Weights of a small GPT-style language model, trained from scratch on English Wikipedia: width 128, MLP 512 tanh GELU.
Each number is 500 + 25 x the weight over its row's rms, rounded and kept within 0 to 999. Layers, rows and columns count from 0. Numbers have three digits each. The size before them is the row's rms in percent of the matrix's.

# layer 9 attention value, 128x128, rms 0.174, rows 18-43, columns 0-127
092:501489496483527479486516478515483481520488514482475520477496464508436524572532536521486457495525528499545521489497512539522514493505510468500489472494509463485471492506530510493431513530480502466502500511462453520499509441484505485494467483481480505485509480545540484472529510503496492534480555471478519536502532491508492476499500498508510504470456564495457489462490513484486521523503
097:540506510484518506523526448467515499515522522466485524508521510489497531556500496460493486509547495534492493492534491524499534514467481491449459504482514496462522530469512512480481529557509491558530481490513439485481559513516459506511489508521493506526502429501481519477518541523518500518466521522477507492506536495534504507493523485475533506472481496486481463451469495506493495488501
088:505515507510526492495490490470469458524490487455530486471504497506511521476472509517507469483501488491463500503503467484518531519527447475543544494485457508484477486553480473513498553501496466510483527501496477480488478502502512481516501437492485421495486522547503573507497499544477498511533517488527503519551476516541517493511476486513486507491488500545479498477504558479523493530516
077:517498530468487483524476517524516503477505567518494525494497533498518503501478459486496504503450502541486491506568495520475554546459510506500468485481497466454491480480506488505500497453517527541517478471531492511433508462489497485501492424441515473504527532519478518514506525479466485488495525493469492482517543484526515520486466537511477518510509516496491489496510527486506492521513
082:516494479464472530464447516478515475467487489534473505547488527518469519469525483539511482505503484490480484516469478516506483464527512512507529562516499483541501496540515473501512484487488513517472477497560504520510503513478482486515531488511481460546526528485493541560504548499519505532474546507518456482525472523493494477494508477484468502472497549534505473510492523468503524545524
099:510483498461488500507452502501508440543555498463440514525512510468456464524523476492495503499470470504519534506461504468486546484503501551482497501488478490530439512531455498489496473516498482513493492453470509516514483537507503513508498491516516502536513507499518536536484504519537532489495493530502511565472503507494474521503533510487504473458515552540469487502538511518506477500482
094:491495519502500543517551499506500441485460483489481542488510475488452511443540529517533565511539503502497497501503502484525532510453502494532477466542491505510440492503536499528545526501478485480544541477485435507487501517528497532507496498517493508497476486492477466513470524478503496527475512500510483495470504519516493452557469520498480514516497505456510501476460501521497509499496
103:538498532505481491481510546487481479507521507514508544487505530521495498523527477513515478534470493516573512451491511524482506498521499522554490507499503499477510497509493472483421557472491495493510522531523514517493478448524493517537533510470505505519464482494451524462481484450517514473477474524507558552489502508505516530486496505499506503521520526518511520493479514507528462547473
096:527461447483513471478513473429509483480501468502521479480485505489501521519504494511546449502490506490493539521479517516493499519503474505524522474493476498467507498498503486475520477454476499563500524490463505459478475510508521462518472471497516504500503504479529498459536536483498453446498562497506499534495520520530497508483489533448473536505509541496471457506520533473478489465509
103:484502461501495503470515499490484471480511548537478468498500488471527512493507506541518511515556464477571518476486491509560485525511521492508497477485521512498482524495471527481466536462539481516507522437503493506482497508477503478528496491489510502475486455515496491504491499527522475511497512470516492482542555472537504445476505490423462491473548523534520511526484514483507495506512
103:492510514506548522475506537489485517499474511518461535531495508532518529525482471536507470523534529517491471489473501522528494527494518484530445502506516538500468513465515457471507571515513482512554479496530521500459535495473498521513518497486447504506485453494471515473462521499514524519526528475496497534475524491463526516495482491472530538476519476451513539499496501551510492515487
097:479566426518486503475507496501478561417533508470512475491510474485531506516484477487524549542509527487500489473507481490473494492465487507461515518500526456476510496545516496534530490484505461508505484512506506523491501501532506496504463456511460491496531543492522496543512513502491476472508473480543517503514471481500472483498533505503515516498520538526490498463516517458483538510475
083:446491527511463501468518477543510502547530457464486531514445532466435520488530515474512524521487518525471440515521470464468516482528527530493495454492503483472491476483474493499526467489501517499520503518489514514497490515530454505535491501478523554505510494526525523504458476485518465489488498502515483483503503478484551498470528487526485486515511494490504436479501519479500492514467
084:500475533489478492478481493542481464511464536487494481525507499447471490504532487513551521549486516507491483562523523511480547525473523502517493475512477519507516528494531509504548568504480541488530496488495507535492516512487492560518526489529499504497549480485464528526548496501463494539523492494501540497465506476470533508515466503513514512497467528531525528484495509529532503489476
099:468535449501538512486536489523500487501520496525520505491522467532508500492532483469509489507491508494536473481485490500456514484489540527514493550526476482536478509526503530509506571443476501528505555488468519517476478505527501503531516465479522498496570459511489495514508519513499464501512469487455490509514539469493507491455508528555494520517467508510537517506453512511498488479467
101:486511492541443529505456466488540486454522481543492484477513526517501526474506475530513544493496507454470501530519510488479468524507493502498492547508494483441465490518468521539498508537508489486481523496532545483547550507474524537527516489496497520476488490485500502490535502528527459497501446496547510490520489504458513466480474535498535508465482499518496473460511482476531496492496
087:421468502456512496461480483489483502514492496492557518524532494522519492511463507468485481492461512513477465475506491481496500470469452501513509520493502521467480460490505483462511500518522491498495481509486503468486527513495528515457524511492490510489531519473518531500520572514432466516528498522503523478462495460526499510480525520496493493550520533495551473495486470500474499453463
090:454492510480529495486484482489523498494507495546525496487505504462500432475441520489490487486485503514479484492462489458527513482523538491511516451433477537487506501496499487563462529487495517492532487550467496484495507518470486504490527533527486496532512486536519458486534499542500478522516482506471528504517475468515492513482514472444501496502528538534517501470520493468474494527460
084:466513500523511487501471504461500503512466549517530457527532501528510539482503468471509509502501479494506492498507510500490485498489553521477517541509542482504446583461495528451421532492494489553503503497531488537504512495504466491517476506533500510544514466505497525532490509504488466518479524473527499483476496481511507481449510513509514462502485488511518465491480506494529448515518
104:467500486504521484467477460503517515514504500488497476474502479482467491474486505529477530558464508506513489480494474514497523505537532533481498449499493467528522511465505547499496483501494481467522497471479527492507524501502513536535487488510471543532483510523574483529484526518475456448502478518449492514515522529512503496516446523486538474520508455485467485493500476542465526448504
109:477475538483565534504502480479504528519519511495530537495492524505454488524491501498503454474478503508485466511531494536526541494484500517540471490503523447481497456476486505495492549509513513488520517470459506479483491466480505505530468510517496496538492525539488443481511535491483465447508517457519520493492515500522525481466475512447502511505502551538491496508486508455484506522448
094:519545493546489509501463514492539499509496511477548505506500461511495543526481500511455547478512519512502516558502513455532506537483525537531446478477506529499542493478554499539513515491478474444518479478493473510482497504532487498501508477507541454488449505483480515485499486462474537504518480498543461506492504511496490501512487504511502523512488506500499484508461509506507490582470
101:493482517526495514500508459493566501467550518500500530496513517524493507538475522530527496483494526509519520496482485472424505525508466512523462497482509543474457486507488480494473479504512480501501512475519476544507497501499503506489510533469476546511534556500553530487502491535511514477543512504537482504449528505500458434507519504505491492492507535509463491542515497510507542545499
103:544506463476477453534513567507480529457503487495461488498491509538521504501495501498488532524503507508506497495502533515479517506471475504467532484492553471535466522491558481472474456526485545486489555499507507491500531490505544467486507505498490543478501488480541484539515481493502562525477506528443501530514501498465504514511490507517527521517536502521518477497532493493484461469527
107:531485460517474481524502514468502518481551488513506470492549496517563497501445496476476526430500472517480496492494491512503483507500463516500516490492466492495499459513486497507540456516501518501483537494479505506544485507525486523518519466524506525552526507421516535494511506517532511485495503481549536472504471482482489523537475517515509494482517452502516507516557488494466500540512
097:500493477472466474516516539500470518484464535475496479532504533479486500483515485468524509477544472479506456506475523533475485490506500525502492500514534447503481520521483506481466493549552523480482501456510485480504514505518510502520488511498559508450465494507528519493524525578493505496529529456513519526529505484472556504488517487486499469511480476473495513490462442517492496453517
# layer 9 attention output (transposed), 128x128, rms 0.16, rows 18-42, columns 0-127
095:495537510513532514520494544531477469523486535508509519480496490511489489461496531514499529487501473512556486522510537525484492468519515475505489512490499473474525516476482490510499473470478475534500456534495530545514542482513483564484449544527481479533551527488541500522516519492468552515502482466507505516480518509480500497476545469511479474480482477528470506503480445533509545504505
100:476488528441499514500504487503490518504518500497469544488475485517475510508469477505507446449483464465502460502547515486485534505461489485506526443479493478489489519508490434531524459526475485484455488496495542492494548495497492495478478498527500545530542507524521519501513537483513522532474527476476535523469551516483502494499489494504509486506517498531491473458510459521517531520545
097:571550499535532497506535483467483504470536512488512548518519525464508498488551458514532550531492510519528489491482492499487506458506502478500546473495518484494490445495502468487505509509492513520509522499511554508517494503537517497486453522522533461492461555514484490470516513505526545496473502445499502485529497493510486490466488491490501465498508465489499514513493467514516482455553
081:489510526491538508477464465497494494476475486511554484482539488509537555518492511536508496503489495481496502509501482541486481478529496486511511474470466505469496523501513488507476504482469514471526530505462513511517487511544461471463468498538519539515554473483472509480508511488525499516480549413501508459503460504499522473483482485466516480519463489492539454450527487502520498534514
089:472453484514508505472511437491499496503525509514522508500532474442535513511503500484486493506535513536515508534518457493513505447522501483491508535496476531446493470493479548503491478490510505476471487498511459482514506499506543492523494478501504465501528500464524500544478519511434476498525511481491536493532490566507540511482475517556493498502462461483528524453499464510492502508532
107:486493520516493563531512471464509521504534550490507487470487458433477485501529537476481475509528503542491503533505503508488501484500487508506493492497514488476466475486476524492480487572491464469527500512494520539507513485482476524426487477504468503521459514513565497491526494519502501522507461473490544482439490544513494476499499524499481520483530516522528532491492510518498504512536
106:479490497459541543474532456514493479503467531573508470485487492518506474505517530541510506458520524510524470500512546449491490499515470505505511527500500492497509446486499451464499502492504461497490522517496544474512506506477491515504552528480506508457490520514547527501430498499494501437477517494508480510470470514473497467488506463489510453495521503490496466497469481471495497497471
104:502532516496474478470512504482490496542436491541492501516504524508503527506485515474534584481470455511495482454496518486547453508480517475491469469524472491489530504478520495477504489506467487505523463514472491470509495492508480512514490477539517465488492490508532513486497489511490477514515480449469496474472467481484563459540502533508456540497510492514508483521515549499495484517553
102:527505530514537463519538464487510505507528523497541500531461549500494524475533524499561473510459522440495535502494511521507470465501486456491496526558517486495520515489446481477516509500500535478521521472491495486531488495528512503501501499527504563505473533513515489472489464500482536546522486474522506449535530496483487548510464515529486502523521478491514476482524508504472492505485
099:517485518551550504463485495499480520471474438494508527493506493537493524437531490492471462489492498481513495534473498491515418489542457517497481521528498465483507529506489517507471493515498461490501479499508544488508466506489491459503512509487470494515529502452533564562503485505491495521502496512493492515480501502452481491534466527498529508481528513477514459458504506496540489496494
106:484507521516487506499503450462453503511454517480481493507497519469534523554438517530515505470532515520484495512509491499497462480496516482501498480505545478493546544496529488561492439472526479517465455486490523461485512518512511446517539503492510500481501524553504521508518492485510505509530529454515500534479477535490495490518520533476505484499534506498463464473517513483498537467495
095:533479515485533500502488482518462469510527532503486490519528488500484489469517485485446470535457495475498491499516510527502509494520477464468522504517514477510427528486531529473485483475493547488479569491492478459541481485471445512516520524493489477521498498474499512502527500528495488453489492497490510529513465486452475533497488526453506486517500510502513516473562487517506554538529
091:503494487447465540520481492464498504534477515510539463515447529499507450505527491510519511544513483503515524531497490495536545518496497508509506499489493524518438506484480481464487549522498509520592509476462502510507533494472498503521497519528495447506511485507492506468491477499502482471525502498434487505507554521530524482505513488483532532515538535538517505472482478508518492512487
088:531524496490506519505519489469494455513491513477535487476503532492488560521514536522467492490557501574505534515490523531449515531525531475492475520468535488541488467491493471491518506528496510482524533544424543518495525494497519504499487472462529501504512531501501490513517509479491507444456507484506481500479493498486498500534478518504524486477482493490503477435479488458503521490493
106:502486480502438521503497499475507451502485483521485493528528517539524484475535559511510523464520486477475482501470507487478516486514514544475462515504495479504476506486499477487458477517532507482479552507492535497559535536489461468465491536475550471547497489505496497492521502509482476485503491473477510478460499475480480521478479568485470493559500482504533495512537517502467507521481
104:536490483495459459515524469486472491525483473509517499514496487505500520495512499489465502527501466488505519488463518507542517508514500467560457520472451466509480465489509494514532525548499495495471500484501496481494448515498535428539499537485463523522500543556494508497482542490490478529497459507502493568529464492515512511485473468491487523504489525510542513468489494522508547497496
098:539469481474477481497520495469465452547542518471522508497495485526490508515538489497461479462495483487480495499494485480504502530476522505492490509475522533493485514532488493495534444505494527506508458481517476528471493485450514536507481516516551528506524453523490500445492526468531479501479571500505499482500494511436473492470492515463474468512503502464515513505510512495475468440516
098:547487498511495511506525513526497509502520494499532501517541517526483502469506519477476496520519422530500515481482515503505519552475463483492446512484552521500467500466496507482510498519498518468529466484573507481467490527498521533469464467521479463512542524535515486506500490465529519485511493530498486509496528466492483496442516521499535510497524507448500525474529487464508460483538
095:484518548449476498464526490504448486480505456489505527473509428513461497508497457485479502496507523518494483504520470519538492490513497489501477496508458455460493506527476489497495470499495484488468443511474470464494511497485486422495448477464491467559523493479488485503505513505518478519514513463524516503479523469471485545502507533490476486471494480497526505511491500465477466528513
110:511514515493481520531504525517510490484523476476475455501460474509513468505531544504481460509548492491494498497519509528512465516520533498501460521510475513526517516480473472498479558480483522535513541495508533519513495534472502539476529529553499462531533541491489508482513522490533500523530478481547494534492502501533468510541510487509528519514534522473473474486483534482459534544551
102:513524521526491541473506471496507474516498451516518514519481524537523506480474493542545493487500466474484499512515465512524504511480498457480469493525483520496481452463476460447498523459484545509542442520491515552498462507523481544493493523525475510520474515535488515534519470471515523507453545516481523517504505484455453490488509481510492494487540547533502507499504489518481508499512
098:480473524509511505512523506516541490468478503494449514480511515513490510497527510507492515509476514483472504484526547537470528482496484516551469535481481474470481492499541510438530539513454493488512473514520516445452515476553480471536530482461506470488484480486496477506504479500497466513444526469486517514503464519545469504539535473479506503520517506450495496511466453500513507516507
104:490447487478532496525524500466545503502482504509525468486506524517495505466482502511507448548514499502514485509489517522507476514529482506524487453516502480521530481516504526474511491536475522516498496474516441520498530513469472493500537545531473459482468479512533522495556485476531498561485512487502497518503491525487549496486488446493453472496502548495563536545512517504499511513488
104:465492502515536522549489515518470524532467545531475517476508478500468486507493507481501515528520514538511484519551485514496502466474528523492519492500523535489522558501480491526553514480522513494487506512475486497542459510543475488490490511466467481484547481484527490469461496495514457521474480532563491462505502503499500524476525539498501513514486473500473485495519571500491523476445
105:501506460502483536510495500506526516467509497479480490491525489500509517511516441515494498538484497496513485478477564517503474474495450485511472482522493554452526504469510516520479532530478559481447519487476475467495499512487544521476488480483512512491471499550507458495546514513512434525513495529486509463499530464467456469518511504502499500470499518550541498522488527514505517473480